From a checkpoint of a small transformer trained on Wikipedia.
Architecture: RMSNorm before each block, rotary positions, no biases in attention or MLP, embeddings untied during training, normalized queries and keys.
Training: a variant of Muon for these matrices, 317M tokens, 4839 steps.
Each number is 500 + 40 x the weight over the matrix's rms, rounded and kept within 0 to 999. Layers, rows and columns count from 0. Numbers have three digits each.

# layer 5 attention key, 256x256, rms 0.157, rows 76-184, columns 128-255
472530518516519481479486467471451526494505476540474543436496533529474490486447524479467551500503391533479456532529472518550549548394436508502511532472511490480392451507565514610514499497580504450553492481527521541504456542455463539511498558566484460498485475506459442504500442496483578562523472442452496526474519517539558527472550473518481516536505507545447488451464495523534508567565
524505471513467459594468560442423479414547524472408553516489423468542523520521489523552515503574586488450521423482542438467510477516569497524476473540551514502550474539448555533499464518511478501515482480519436531432532549450526483472434471522499460537443519425520528451518542573471471483538518491523536538520527453546428453456461590539566522515451524481574515528543478522484533515514
564444535484566466477553499445491528521493572569486555573474499526493477534464500572449564549508541452519505492451474462449455465509571474533561526552409463534465551512523484462522538470506496504546471457476446508540512487502535489479524524459480499553564489488533493489527450493443500578492520469564488493526514529507414452568479544418494464497445447499518466489472552484499523565518
515492480524481480494438482506542477515531500496533507432551458537489426495524448476501506516487490499576517437503475479471503495528499481466493495436526558449424593495502468472509474484538487483440503457538427525482449491484541562516485532611460472516428521483465515504503461497505521523459587487491471498517534441484505475510511565481547539515433495490541534548489517533445497438501
495520456516518411498461452485429520525485490496415394518542509488534451558491505492503482497507552491551406434438460412593508553495470492527485513466468519537512492532490521468483511523528455551469536448522499459521569495460590531550559569494486527546535539574468512455452545506500482545461535499500459548417578465541498505407428473456448493510504526505489473506453483475540507461464
521517511536456493503512556530489579458474464547530514503449476525479446534467511463534495497582453539407552542537517532500434472512500419486508528506514454526546474489516505440520422469447473520522514474540462497504551530491529446496463540510460506502559514409464555501542483481469527526495528520529548562501552449558525499503526489474533530437509498476416475517499501506535506425483
516544515474461556455504482562536508532586508503581441484578554520512465529536494549506503468495500511523492498525495453491453516493515526452495544489554531519515540483486550477510456541550531549530540454418445532465485504564446449513480497536525510575465593487508514607499465604491575523547504510482492494516501492481570483521528517509475534510540526458505478519535535466522487453429
469559535497500505562574467485471499508534482463463498560523482461502536580485541486454587470516545557539532573534540545497587474514490530450443497557536444509546522533493454425552459467563502507486451469579508538577492505476516556455513486542468469601460464561502504438421480544525476507497474533597460507451515518539453504560490606471496526535522556530431471557529517597497513530525
467483520502557550525473544570539479438441422589539487463489570553533547502470482495534448517503459466543509523586525546543504442489514531489492528481464488467512523500579543524483496443559536513452538506503565482538504456423458543513546504470492508444510528494579551516459546426531471436484439460479491536495494506499468553498432514434514485511562567531463515597525409469544481457479
476526512548516540500500403454525468457474467502520518488545475505502482560504475554532548472466517506537525477510495551435517523543482443499515531536592492537475542535516524406519476519556515514476515487495543516430574521499576503500487493474527514475525523438518580462530438508546550584493489542504442536482464500451506545408454433495478468453524511550540480519491485457551439493443
468486449504514541523446514539363556534533515550397578490503482416483474574520507557536569495511489501575472513488518466469492526509478498510442539503476463468509540532393458519430557531508408523456555500532449506485561548514523562493546490500537468473571464448537521560488447521452544594517468601502539510471492432504456523444506465497542492535421504436454487503521493520528445506468
534426484556461540511512460486468482498501585548524475473453455545474532516519511598532550494559543518457557503521445555544485532519392532403511537475562464448529416481498518501414528494445536439466510497471489467471534508494454599467525488476538514479442442540493543540460575471555456511458495515564549481535455515454483452484498483413542489446482539516529486548527549440482463488509
453475508432509500508459538511452439474454461462494404499497468542535535528451521460491507436545420533487549512483504561449514438547474551503493524496495504538477463496527504445446454546478457429456535430426454536510469562514476483446507512388534506442520534514452498499463555435534427481560566519479537590529505563462455554510456504532493425508516520498531509519452541468466530491487
482550506532529480442465586455526487499482535535511544534479496546573561486476500543483467505557520529473460460537558478474526535514575567520467473504463503565490500458485525542500539549476467520485550537526523432503550524493480578540421524502470532481575480518420499420497498431557521446532536485463529506496487502508488567536569528507519482498441543568504496469432505507614484447508
506461482482490425514540425498519438537561473499449529496425530478511510510445493537506511562569480464475503525485526472489479543497471440549436474469562452534471455462476455477525503478439440592515588483447538533465526550388548571476512513516532454463513478440458570464553518458544552460525502529517539496509447467482548475522488474445488516550493424545540436534452471535445471462582
440511525423490487435435470499529533565558509515487434579459495453484446469486512509603518495493501481507462499530512473524460452561476556482528502409467506522564561457498430451505572483563484489543462519546475531506470486514543449491512473566537524462460448555447489499473517570525526500475530452501496482553514514512563507484505554449491483508479429518492537527514445526455408516463
511559488557473526449510563456537487502526486521461503502425540530512448519482474524497526495569454533452556469505480470524542538544600506539532499503594506456517549501523536463523503509445470511471490469493493516538490518472470480486454475556466464464504510453567601453538510550468516465495492478504519528549516541504489510509458494472450449473585497424482574500518513511463506476525
472440452514586476544460494492462485544522440507535482523435484529515463557580510470452456456448626471545559463529553463406443498456418459534471568574492515483461487462451507559504527488527549548476577476550457557471485478548517497507494471541476486543495520467517469516431481427494551475486502504566518528470454414524521553537450500517446485507529590520492503496519516514461465512520
481471470480536484445485474488537508483446507552483511492529453546479466521477490459524492470512494491516522523492528437522484481559481522640500417454477563463524490492501483466556466504558467517458521478407467482442530488569472593531508479520505564524534492544493549529489523535444483431478561520506516557479520471463454484531554481473497470455537502505470431552518514527581517497467
556491531499491462440474503471453443517500471507504502451490455505487539437512482516471475453564452404467503563495522464503448435444492487455480368520545500425555482520530544480486499447551620413535516442531474424421536523550447552434524447546472546552507559473516577464462494526558557491510501503449515469508479547496576531510500519514560544542582571481474474568483492467547433513520
488537542522437525492485470530547562504498503526538482554498489488459444584563569542515446492461560562527370493427462433475456470434525461441428509480645533477490538499527468546527489582497539534537454567567537508535439468487472425535515534449454488514476516525478486532526482481497501489548521535528555476405504460480513462557490440550509520458559549508514429441436513555513521482546
460497534494446486551494475534535502515474486551463492506482555452423542450526527504528504517537529504562521484479434509529494513478482514441402544484514477490461498484539488536500487512483497456507452507476525489483440450414556476425438441557551511456511509454425437477544476500535512489481472492481521506502538448554429416456548484449548497517524546526463507505534523472474458484501
468520565510438570538556545501463505566565547505487554576502461492485501467491379507451461493540530515515471542524501493512497537502526469458510542517481531505469504511493526477428511385577465569499565539546494490521506532523527435522397547438476522470506529526541500431501490448547515502537474489404533484531574517586504524594490486569529521515537418549454430481434489516455501476503
522431473552471479473508520506513546512539502550483469493473584445537486454473542528536499470423455511505435470527525515566542457494518536445419539502519414497490540408528505491480458513492525474515603554473488452473490533451532481524532512480517529464472449479473571456545477416452468469555461501526544533456454426554455474533459532555469463540518522504474491518480445531493507419517
514485492559546549466475457435520521534480432483452459508549488524494528460566443431490552563536545508465546588499537495547456489525440514478512532458435434464468572503460556567536447505498512451530524400485507467500457578504522500609488542476493554532542474504524487428521483448468557470463557474495471422467519465509478548474490526550484468525498525480409515511534490395467471499507
510500495503532517488507508453428501496474441439426476516477513503457448496521472495532535425523445573396515508497466543476539540502554484531520510439501510488463530514503502552471542512552487531473527497439482499537455427491495520510482571524526560466569474526550544532482576426589601510509435419462581548559562521416477498481471546509532528609514468517570480505502463484487499508512
536527516502439557492520512461506469531498493544452546540430441431538504554530517525465538499505547485492496540595523486524509464510495516531448452516498549535448482497485524435477556570522484500482538449467502465561501501536462542447521474508479513490533485488515503411434451577502501534532508489505415513460494478487467541479538478511471470466515475447524505497423600513508494501500
501524521448488442514414518434517504481433488558496464508504545488524518497505514471536535516495529541507442446496556492463480485483546566451473524511410439539461458505506570472486501463507530512510469521542463461466509538571473442466483506521592513533431608429538492532469462492539487481533533512498510491485466522462481499499515496576429484560498476524439563466459500469463521536489
564452479457516510556513525467526531468499523487517500462464461480551463565500495489573521495432479509467544552505460480471502529455545532507509552503523498536541569462479459511524496415515568487553561521483550527521520492469501564491470542521474526520442468516487471526525482499511501464489494454514446487466475515489481477565488492458382576492612504491460506551445394476466528524400
491455526454492491584537512453558451482443489572536462491474497515484490586481538493483411448525522510499593453509572497531520475423492433491458467538462495498577512536491469471525487538526484476511501527564525496483475497516517520482556451517524426525480528548472429466506600564492512497489509500558542524491533550484473476516452449507491499488532473441488561511527530535494499497498
504452518472489552531527490549511497529508494515506460476464485539485509489491404520548466456511479451482518445580508476494457522569496549517483569497520535575484521569524460583531513437535540576421450522507515491552525456524486458538480505513430518497498595537468512483583472508512550476437532474465607534508469546489480510501459488541506519554517475523495511491474522516525499526420
471507464428535494517454488528465467502511584466530493453440481557488466477536552490529448464479509513507473479457568562511525480466467488469550491448524408579483465501459501609587500542598497474430450489493489485425504494496519427507441485541520503488503483466527501495480516433557484448512503527475469579525545467538500473494545522470469437514469506440555492474478485554476511507574
428505492548552544454509521531531550549576475511553506520474531433511547508550490560496545542573470487525551461494548479522530471465440567496567554460460490576448514507422490421583476517503533481468480486522482534468525562483532538482530487508462498493470544421435478545480486576503536460514519521411455577442472445505508444469454522511459463498553481442562531497505423548548446584501
543438494504554516644544476492561515553519493513502519546552564475533533461505527544507563572433447474463522437566483443484515479553462441525445464533476546473452547480430582492494481483551480476530522489485543520514587419467506445534491484515474418529521567496467522424500489472534500496509478433469567481505453488545446440512539427502538485455494536639535495451520519449513453508525
437563497573473494518437516445534476527448517455457480484519486470539500454441479514537520522456520464563465529525511457522500504542499510477435571517575532528473534490476451417517492477452480565481461507518543523556478536511437536493516453484445515495459464520582518531521580477510489458491491448573513520549503477523503549512510457493444505517498441455459574467551438549461491473460
528515451530543490480473481520495527487496509441498518504472540441482480448486478505481519397507525550464495512434448498539477536473483579483534552539510441475586496491503484433484457494545452506468496434561520597560499523524422455536496546524561525496430479435479494449562471482489484541516508524486443534532538468484533534565500471429494514420471484429474498522499438548552510464523
476503548434528511565461515522467496461500558502470498502565532430554457477536490494446512525518452536468477482511544494571511514591536483485616515513531435478524481530450489511520473515463443501480439531446504479514484565532438500572472529458514499460555520407535508515513444453487497457469484502573539516446480468467515488570456512468526519491598462530515466467462548556507453532521
444529524533469592476476485471541494477568554541530520408520503500535488417609479496441474515521470465620503507487475479548561519486559482494530492528447519460472500585496463516478521505518552499517504452478543469552451575513483552543474441461554534533495505500517523546526395569516484541464514488508499490442538527565563507459457506448516523509499508500487423595539545507416529539498
505492526531444512506511534528524493421495534575520506458454592521519518533516443480548481518535493432568536509557465533482530568572470446597472496514529531535537473478567548572489571391464445461459492490477527488532540526513509556507517531480467524526482455550407512447625490515509484487368456487468476514459503484446475489514480546561505546533501492491556575528507457457516534488525
487478559541498493461447459493471540477518438481466500425479500499450481468466473548486449483458511575473544479483495461510514509471471524469506474458547536489495420478518538530472527384417468477547532473528461487525507506434434503439494519441570487540388460522528530540412552490538530489429489488480478470533479516509554511462432467487498457473511516458469499484499522463490566530505
569465503524496474497543449481499415540565489429485454495471513462475432501489549462541481510517509409534466492459498496520504464509489520534439524523483442559529513529464462507546547573523526457580431437517495529472488542545502465548550482534507489454470513487482492500546519538521553474486422486592518494617461473496469592540488392469541468565504433488530501487505554562482470569496
442469500471446493541496510479502525488539531462414546539515495527468483423547517591547451399471563459486476497513433472497571454518520449504413526546535441498509550487444428498600510418483467512501509511489444555417445484498443560400503533430484494516486508515512429564575531428459485481514618584449457518566492424534474560524455442479566530541423451402457507555463514493440478492539
525429514550501423528548445480465491493549512520454481494471567439499483507515433541440522489545483521433518468446550557417496509516446476504441537533576500484553479493497525560482502530484482460529515547528512516466513498512481408419564483491504502545452530470437497482504506551493446479521575523482450467519554465574456477585548448484510498476532509496497535478455543472467511502559
589480482507421482497525490495474508553515495489542544514464567556562488497474526497499450473500479452576492506497526457455429509488487507564505544490449617486549498516530388463486532564491488540470516539507467472515481563456517515462467530499437520547504491481494474581372497485504593500570532451468489550486475562477505497425422541494567516549488552518533522416495550559534526484543
468463544500521516426444451500537537460515523513537584538576484551505506509483490435522502520499445497424492509443506476456487512502508560489510588466488524455513424522451520531472517543490477492543564522457571563502518481554522537423425511543506558502500487509479522511515546494563530469499445491500505489427537535480503475530521498549570510546477490487577469426468494450480538477484
452544442428476495544500507481542516543451497428460457490534597541439547471441465560502511498529463510519462514509533506421525480505540498454514571474547529493516511455419514570508447489463433475454529527534416567543548498444437514495546522504537459560392587537521476493451491500506509435520512530449514492562436457487488525528500508510445484528511499492573458440560531470535475511427
598445499485458508528439529467511475474545483554492489504440499484478409478476517493498497537450431446526478573452508523532446476467517501470503488508532468517455487477527545515504494485495449408486541578520441507529468498469591465539509484423478474488455491482480471466474474499530572625501519426466426468528525495468513525519496517428612515495534583471558516517516491507485455463550
508507449533526531518486514501492515497511464507541490504542447477548451464498443441518511425605532444532477422499556567475545515577463466480529456495431494460503494470505457483535420504498520494488539490518525499435416465508490538495485467549512512486471521510446491432541486508527478530420564408511477483429500471499533492514486509523462486420461495488504491489551539430497603512532
463555497486478484563563458480448495528531565516536493510526532464512435465529506523463476469512502501526495485583542501488519469410517518485509500446504489471474476552499494536549528475469462457437487494545522493483487511593540557557447492566455480519516532532579460506501460523514508534497456461555563536509404584509540460436501466501486469594492592478447446509507440525465597543481
484473529503532508469499433502527496456470485469515492568491526510443517484450554507467506464535452511479465448493469515541466546449440460505510417467491502522576459462555472564469512583456541512462511433558431509588464548500501562496469520432500471450434520488565453522512486419501387561543470472525483551501508479505466490505459491483537493543454547514500505506419526583458485494555
501529549452582489462526511557461508482568454491552518520499531517574479521486596468493451529413459484519512509488502527536509479544468542530489487430470496487514469557489465448461458515542433458477443529525551436514447433462492480473465496490534523526507456525485475511461517503508480539525459458511493476519555461433504503506489466573521508495467494489510502555516587530504467513409
536492483485517492455504521520523455522476553488541519510572483476535484476479472501544407522404472457510477455485521476542508499459489545555504530468479415539502530495529496482437513425495511492571522496479473545440522495552513498547428493415461559515522510486507493463428453492448483479495519490517422505436574493534486486535509475458464528520567531463540532557552449549595439521486
494427540519518568493518598523523478536478508564443556521496486455523479516603523462541534473493505450482552507513548464480448506490496491501509483461524526511498485521530476504543469542549501536472468497500519531457490455554483482457546451529520479553492459515555509474508510460497508558475454517501537544499531504510462529564394542459519475497408524515489484544490543508531475501591
515500495499490431508522477492522534512474501472468517546524549506452469433512527522521413475518508545507449580486526520493464514502548458505510537523520522560532538597468553494520462479439515508513517436511563495542464486579466499527505513526575491521506506521481481501457466470480495452520530417482528505443499497579500494542543478492518462520538503472495491496486459471452498530513
440518514489502478489512526550507551533449513531457510563549507520569468491517526503479471492517490504541449501520508512495507450474512480462442580475496466552486515450510524503517517472493485475489489502467535491443488436560479516444543545525538500460551501503514513496462516488462488493513558567462488505449484464499482477529466450453471565489546521592509427523466490459474485475512
539551514508503531424494445464447485495514515480505397436477498519387510523489468480500546463540463491527515528489512479488491462526467463515522507513486505470495501496472487482488552448569493531506470454522449501506503520521543558536526548481552526549500501532530497532562448492393456485501535504534469497509469568482525528520521495420481517499541465427575487478543550480456505526484
546500557555473514498555437550434493470537487515485489492486471478511497479457529496587585546502522546547535550501481498482459540494503538511460441516480490468504540546467464453523499519467531430476512478484530466467515462475421545464480447526468500549415532469518512459455485494486541538531500564524543497503488461518555461495465548462513562496559509538465472465459473470521515488539
472531492547461548487515528547451480443536514408454509473483429522528477482499443482445431477479449568461565579481447520455499484535484468472521579469564517466444457515529564492525479472480552462445534509481499535541468519480536496544489509473484453426462542527510497456477502502532501517521513539457546517519528474481435546546509553533576442458553593471555504554459417514534451556510
503470509501578428523513497483497506522509517460506544493460542498423557428510488473464462558526491493520489561496467533459557565502447488526560450534556485473506549513495559478518464427506546531474508543587458470494454484469483432454472543447501508481452506512542460536444484599504406477456512524502550538519525533513483481506536510540508473435519536561471550534462502469467512447519
473471467493505486521553516546565475528573447480478482563411478468491500446488525496502474383489485463518443567569479524577554551468539511478494549525470442510439520481509527508525504492482443505546500437517506523455459457512532486537448503492564551478420533531504464426524532508458495514466477482507508587504459549551494460491495461493469446464525530541459479539444545509454527599528
431468481512432503489513426478498544475443439522430558459533566566488538463457549462470445528473518481478441481531469515581475554457456424456522530523504487507530532552466568529511553506492528479523472482485470468434460521504541468501573496522474510501466456500541513462459480525484546516437524466539532498451491503485498494487462492453413531490512529480530517505434492466505532515602
504482477492492491479450489482465495511511462507493529483521440558504553503496486509572473498569549503523477557564524518517545491442492526530563535470470582479439502489509465566454489503530564441494518520501528521527480509558559448509456454483509423501558492511511502491532529470502493486538447388514523509452459489439499464527476458513493539484558512492501514482507483423514471486546
586572491488508513473561494522470473431496488481485483502480509520521534474421603481543506572464549537511490485456473488476513551463500450475517515488482520502610502431465515543541468449471420507578604492557448439530460511472552505427542483462479510546559500477469482491489529460539446489493478497521546507463463488496507490528431458481558488499453490461447562473512496477496510491553
479501518497497471485439446439443470539442486517499605491546532503529397516447490540513469507455504451523473538458524516580511436446443477528498513506553503552467473540399478450460572539537501425450497547530464537522548554565505452470456486449504457484532537542488500491512531500514487485448503492446500503491532452548503487472514438535493501499476502541443533494461486463527547521505
466430469515530497500508490490522488526454481546520483513490465483502521471508406515548550453452484548552502508533527526473439479519517440569533468555467430544528531530429428481433477517531483447483528499460527436429505505473509462452468455425491491501392449416464500545549517519452489545562540483460469534572521525525512487483495539529545509459516477522481487547538518468459502547568
469488515485518519547548481405553538432523496518490463525518495542510471450479483465462490480491496519482432532556552480519482542431534510551540480496512437519427498567444516457452498526493515489470497478529439517479477536509505451518508550449510546493417526547503455493498414528580447545432547501517526560520488482490541528496471558441517521493463481523541543536474482556509558520528
501470450539538437479506454468562498561464540426511523529516491451479475569467542497477556526476469480535491566460552500449512513490492497510511520477512475482406450508515507534484495478536489571473496521549454497507484522513493456515483498499427530491493604540519492522549578445475388452567525520516474513431490497524548539504543512589522441545531492541493520430484543470557442443435
489582479497524508558530493477534534506504509468532511418408485497438478497441435540462524545509455530522571469477463463448515527566535495481517566524475500428473533548494518474463455481440484511501481502550490508532472476534515509480481551501456515538489595519502555499598541543514482543490485433562516525502533467540521531449474508524548459503492522399536523457592493540423527498488
522505478618466500451568537435529526523552459538507484539549415538474529497533556480445487461517492464483539497510464492520469495523514538561417459501521533542443506483479518500501502478523491522480534512508492499530461590466479493499510502608482477466438576571513541542501469478419539511441503537566509473394537487485495482490451506448519499502550510471484496464540539524562508512449
530499484395476502455483480561498454518445567516544508565499444518490493464534525481481468489498508486564500536523535454515519442455525490428480538485485524456453480556512564522486505478443521470432393469463542517545506521552519490503525544527511509508539528622501545489495494534533579497541468471470493536461516396547471531476426494506577499475531439453626427468499452465537503547454
505492477443541544453460574481549532449538477473481498427453504454486482514434538567507499487520484474470484533448494512452455599477542521478505490452469506440535533534501523543520527467457476508472466457524516555524505494532541511455472571520535473529491534523553460502464525585513505540471473448533510571540513504522489531409485548479508528492440527526524538557543489529494395526504
491468544505478417520501472510511570453443549459513428532519467569583573515541458563530471479521463478448524409488520470547439438478530524493517444520459482446514517472502455478519519622558504552482494437518488496499457467514436442491515523470520490536503510524508455474538471546491488508471508484565537519446394504518477569472482523411451491464482429451520559469444467521573508550514
465516470505521463449568569539541499464488482498510509485500542452543491500462461470498509510489459517508460527538531460435516547416551491482520562420473463486564436435472540528524490535533463525514519510498422497474445450486431604544480544507486579539515501554546462476494533516506483497535462518568516519511507471555563462519462483517533444540501513430482484496568581479528503411471
570506482530473510539515531537521579524526484511485479603432439512450534489526503461536507473476458544507518452403505519470590491537506495522440529430520550454508525527532443514487471538414484504536513568493470416464508503458467469482482543471487518497534494479480503505516495564476507528459476523504466485481527436570520556402614536557569452508507564415550485501562534468483491520492
561499552478480425459472501520481508483534499447500529420379584504470513497502563455475509511484568448544547509459450540474507493507463564519564483511507507421463484521491563549506515565460524516506471499499426543528538525538470451511512493524512470568513492384489553469492545538493515500495484487472499436497497520556494469454417549399457531454548540526507552458538500484510500486472
455533514554500525530434504460344513544467494469497558448492496558498446481502487438449489512468456533507495467524568531555550453489488501527485508597514474504508490519504461412480462471499430558506497528513498581528487552569423500511475482551485548547449472582559514451548475487413499464434454456513516481525511501492528589567521566483597534547432514490493523543572518547506497448513
466546450508518467565520504484467504444506537509523407573518434540502523441520491562512481490489572458564609484544530381494485472490549509499538517443488518588467448526519445405511504501508475513554532507501472531527466528525488556444484467472501470569518489555440497480509527513472443468551432564470545529513451494539460486498573568496465507488477516453426501469469507578530524480490
521457503499450475542488528440512475583519466506411486476449512495487487457505547543506549480438529551608456510517540460473522471507526475489480442550499454501524502522502509552443471501454513480525473430536545512484467542472502474522513510457491528566555562576454523444468533464463400478427479501474563499436518407478543453501533516545549516480459617515530452547505524547492545486496
526399537457475611461533487548464433571524434507523534471595530561584584433517472501483526468474461487566449549464507438419530464464499440504501521513544518513457583510484491481465518467423546445449484525548482460529476463501465472506570477423552500480538485545486507508571521511469513464421493532459534524544467460489520471513527447458542494520473533480453459467465488477569525512576
522516504521538499482430559563519497506458527504545457445584476438552546511543497402517574446445442419486562499486448470468536553519479516447476480466511537518450532511558509529446475473460534557496493477506525474497532515527515559464453529469471548492548572484518513520578602417562469497502496520552469519469472482539496487523471509635465526465511479425460488443489470501453553540506
430507476495538500529520509537504481444536438476467544539444417515489522516542486464472527539596488516541517530527555457493521499498494504551491558539536531517450431457515484535470477407497557489587567508494501514475467543478408508491549512493513422498539457584513502522492574531528458472436543445487533531534473466459484491519495473499525470512564513400497483527443526506546430521517
508467499502444469548470514511493494535529437586446515522508517503432546508495358508556553419546520494487484511502482449499532486586521411536517549485530542485465518416543463496567563465494511571523517552562568516472515415448471517503419410452541491482527533461426465522553560432485464467499425387500493589481531453508478407507473544480426463476470489504433517476516552547539521469519
565536451501528533517519557483489503593489496489545570439530543484483516418495556449481530471497502533512493576482512488581504500508488544466514480467555530468427507482522476540412507497442585553502572521516465479520555503502408502538488478482547502490537510406459515614493527513503485519488484501489462484474498558567528494506465487478501537512478559504483537481519542523447524497541
476512462487492470531563483467582501473439508509495518429512451507490404534442493555463488498444473488502548497525538472511522432428516472527494467505474511475482512521527491476614550449531538518495491465539593586498499562529470490475537469554490556508504456562584491493529506468470553480442482489550477565573518404476468521550477510459512417539528544470465525524498490469510522476516
517508545505468511477454497569498512465473515479505454465575505499504483524494438425432475462502460478503458534477408506476513484491476447452526498559516492417482443455563495500551472504569384515547480464496526549449550546570444527484503458554539503476511525505530568541532391489486519472443545510457501422485464479554435515498475556421519575496559458516496493454513480460487611489457
447474497449556509517468430559555545496513479473481503432574512453520474527424513472550471568442441499492467557519485417524483513509524495486527538497513438547493423492518563499508456432496525467516493560497538477534482503593444505502553521498479526532524489501542469444496460479508491547505454497504482495471468439487435502469504485513515503596483486500466471464512455491524490535538
490553544527547555486468532531509505476476449480488531503479421487520531466539566501549486482430520525531499447477510515557534497496492495456492443542500431450474543519497477546492507471487579504550573542460587478566531532555431494516459499502463428526548547508569494561492510500560499487479498510526537522495446503548445485460519528479488513562501520565549504509541522481473524441554
543525523563456506445492495524519510521526412483550533487538490508544492534535560526488494546510457499559509501480490503522495511567481573464473470515423505494460458422491500490505491560532527533548555564487444480528499521469410450479528473572462475553439536517450585498484469572451487491511507520525469515410504455516557532499445445562501562525544554490570448487509497553539483554523
506489547546529514494453425465521484482442438414507487400540526530490441507511461538573580442497595467512523460544481464521497507459520483491522554558551497451501465512585543438433532531510477462517549482478562480555509531502528491510487526536520456471442496530491491510493454481544419495538475517480474458480518425503501476471547500475471530508478499552530440505484468466510485505493
453522501501537504477589468528537517485476497456482519481512515471509522547528472505458487517528530456569511455506497480509502513476498554482524448565522465471441474477540482480562533527524443473569568538523534547587499466433529513488546540582490446478561430464530533508440525414537506494510448515449494460448510490527471518503496540528467517535507501454463562532487548442501524498488
524538512522451591491490472473558430545457472441510472512529516560507455551545481523491475429446541423517469472479484431489479508475486496443545529477468531536536397607538499477547455505572515527546522526482455497560492482569501514523478518513554539542471507523549524537554531490542503479542537500465447458502474538518539458491526499547515460439398486526467574521483491574505558542560
528446542460477538521523553433576513416498535518462483419421486587488452538494595559469562555501539589472395514524516493464593508509511474505518472524493463510456487554385444526522500443479512524519468552460536434456528477527375528562523514412512484511472525433524432475483499540564554502527564478510564480519471489508461517470531520473506464534458458520560458497485512478471541538500
533515415501475517488446475518542550464555507493579491515417503524453488575538461457472468433486503498526487517512454467506505505466474495535523484441492513519465477501495562455504488502457547488470519505553505478538564510507551467524508453452427512496464512504496555573496472552448466512506477522491566452469529500498479518541470478525535502507525520527507500473416468519503522519487
493535502516469466531520430466507525437435423469542495504434419477438480519511501520476552474493497499541458451486486520554542512515465507506492487531541449528563499527473489502501410449510546445469489490501524497443547500450503433527524546497456548480429508512568437547581389454522504513452511557474456536465580492530476532545554522465445469528488486470527498547427490438489515487523
466478437424568436500496461531556555469545518563490512471418460510553514474495581477599459485492504593464522436506509531528475502530535512444507537501515461467576561574435470548460555528466483450463521550470467502522475506524533452474481480484535436512501509414486521579444472545475535481454484407506464490527443490513429587435455521412474472404477558453498515518497429518466473501531
512454443411471563428485443507536489548504551536517454446521517550531572487471499448480512472549493493556547445405413495532506529500504496473481464476479499547503500516495440459518550539483501526450414513540548583492553539458435467512579540445455419485497515468445505459484434560495495584443498491537478466522531407415500502482425501450513527522421510472417497527473522583401502414472
557521454477446492497470510523510471474569546474470446496524538489442578466550468504546553455506453530537385525551564483496514538512536505508495582507456492573498532467610500538521507489430523449562463517511486480455484576481480509476460456518499532554573463560505535488430482598498521427481551525480529512593458494550569500482398423467555514553553517528506524439571542543533486533493
502443457430529546491576528492503524483485571548474468412477501493444485486542523507621435465530530433547476482494542525467491526432514517441560483484508480511444598508454547439398604540475544543454519501427537499547475515540559482495477525485505487475548504437538531572426460498524523550502540509469513522500490489458498553464492436481452466466481486543515507518470505501536547503452
556484512563459504467536502529508398513554461408475527529548525520458521474457456532496515536563522476479498475433488436504432483487425636582534462564471523462454465511466461539469530535484494475484523481536429509503481487498515501444505495494539609513456519463547550518450469512464433446549486484572455528443495551530520488517518521468585535489514483457495535516470530449493492516509
482479539516530583423538542450415487525395519470534512642544548501506419514487516502502490479639538494456440523520498505539470426504501489570495440472528538544468366551536508512519467513541553517560550532480520502571557511552503509465515548596558512517509523569525479401544500499461482544508544516469498476560436436510541477489545538489491456521504441507479513462558548520552543478512
483538524521488467504534449477551534473489536461496473530507467470540518505485539504519449587522467520495537453564489554520555489467550548511495490527440483517472444498493506499523541519463540496478483534484441513462552469520483491491458507496515498536506505490507447501460461523510527518529450534412545529516480469508501419478640467505486498494481451557495477531463494494587462558515
529515535485491473483437511511506542525498486441520447484517561513495514486447520554440488454495479462508466555561520512585492500478533555529487478550511464502470490484500455482495487487466508554521481491495517546534553500508511518496453568465517459430453537562495529546479445521474485521494506435472480514501498512511548509432547477484494505524482524486558501526430532453465485469488
534483537431492449485483503566515484466439468485494534489554501365464543473500517553513454483524475518432487551558506494469524443523459537534564514489484484546417510468511564498521476504434550487475502568477502527545462483427509454513484496513488504500493479469519463480499497515496547457500530457496560527487547527522542471520544518553517475541514536512523485539423463511476494547432
455504515516474538482545482517503501539464525502544464510485518467539483521522468480481490443526458493542522518462491493482479489555509459515489489534519505473508525451481482514578515545581412515572548502468539540470547499512478598453494497528505512509453535457579528492511487402471521605539460564538470481506451499451490511546445459477520513511471478494503485536467523485486501504520
490562573499548524439490501512522549421491543491498492533481462445537532494513579522427399568505504524489565519442423474584405516455479524478501502500506574547430484499530529510579457512503472556495493473463517529568473496528546493521471487535482507499527544543444454524489531522601551523480466532486516483523535531516476507495467532483481521498546475533520521487514454461535522530472
511476519571538524497532487426525516481536481465538536466489450554519506476434422552504486507481453493467482456479481515522506539564511531473479525490501482460535521495562526501500495470530550470461441521489438525545499521479588519531439546492442469468412488549515508548498482548494502463487510514558506436456469571508479523504533524519455485478477509508514463478539559482518563512499
436470487488499502532502435432475575517518432489551481524485475559477465496487477488464487482521550525454513556517504494451469479452524516486578475486528477430486461577452586534484531464475507440493527474513470506550521522499534481530550444515482493518499489522565495488517545483498497420541456444508574622485540478468573512510572506462531494488530452493516511488508427518516507479458
420500497486483503521476538560489490407539468597469469536501569545551468529505542557482438515525556495535452504587484543525473475488397504433513502574523502490484533577513503565533489479494507460533479480444471526519496593483543462457550529566499512473459508505487504483473446513472584474493480472417488462515462513555483516495483538483507410472533473577469546509453503528491528502524
527470515490486516510484525490470501488531506514569491552468504538444523481550514556513450469506538466489543524510523499547504426422472545516491442520511521542471477508534475557491465482481501454461426497545480514544532530476575470541509454566499480456511576508503551499460461499483510463499523492493547496432482510474536543455515499532477472446560522498505508456531534499491508425466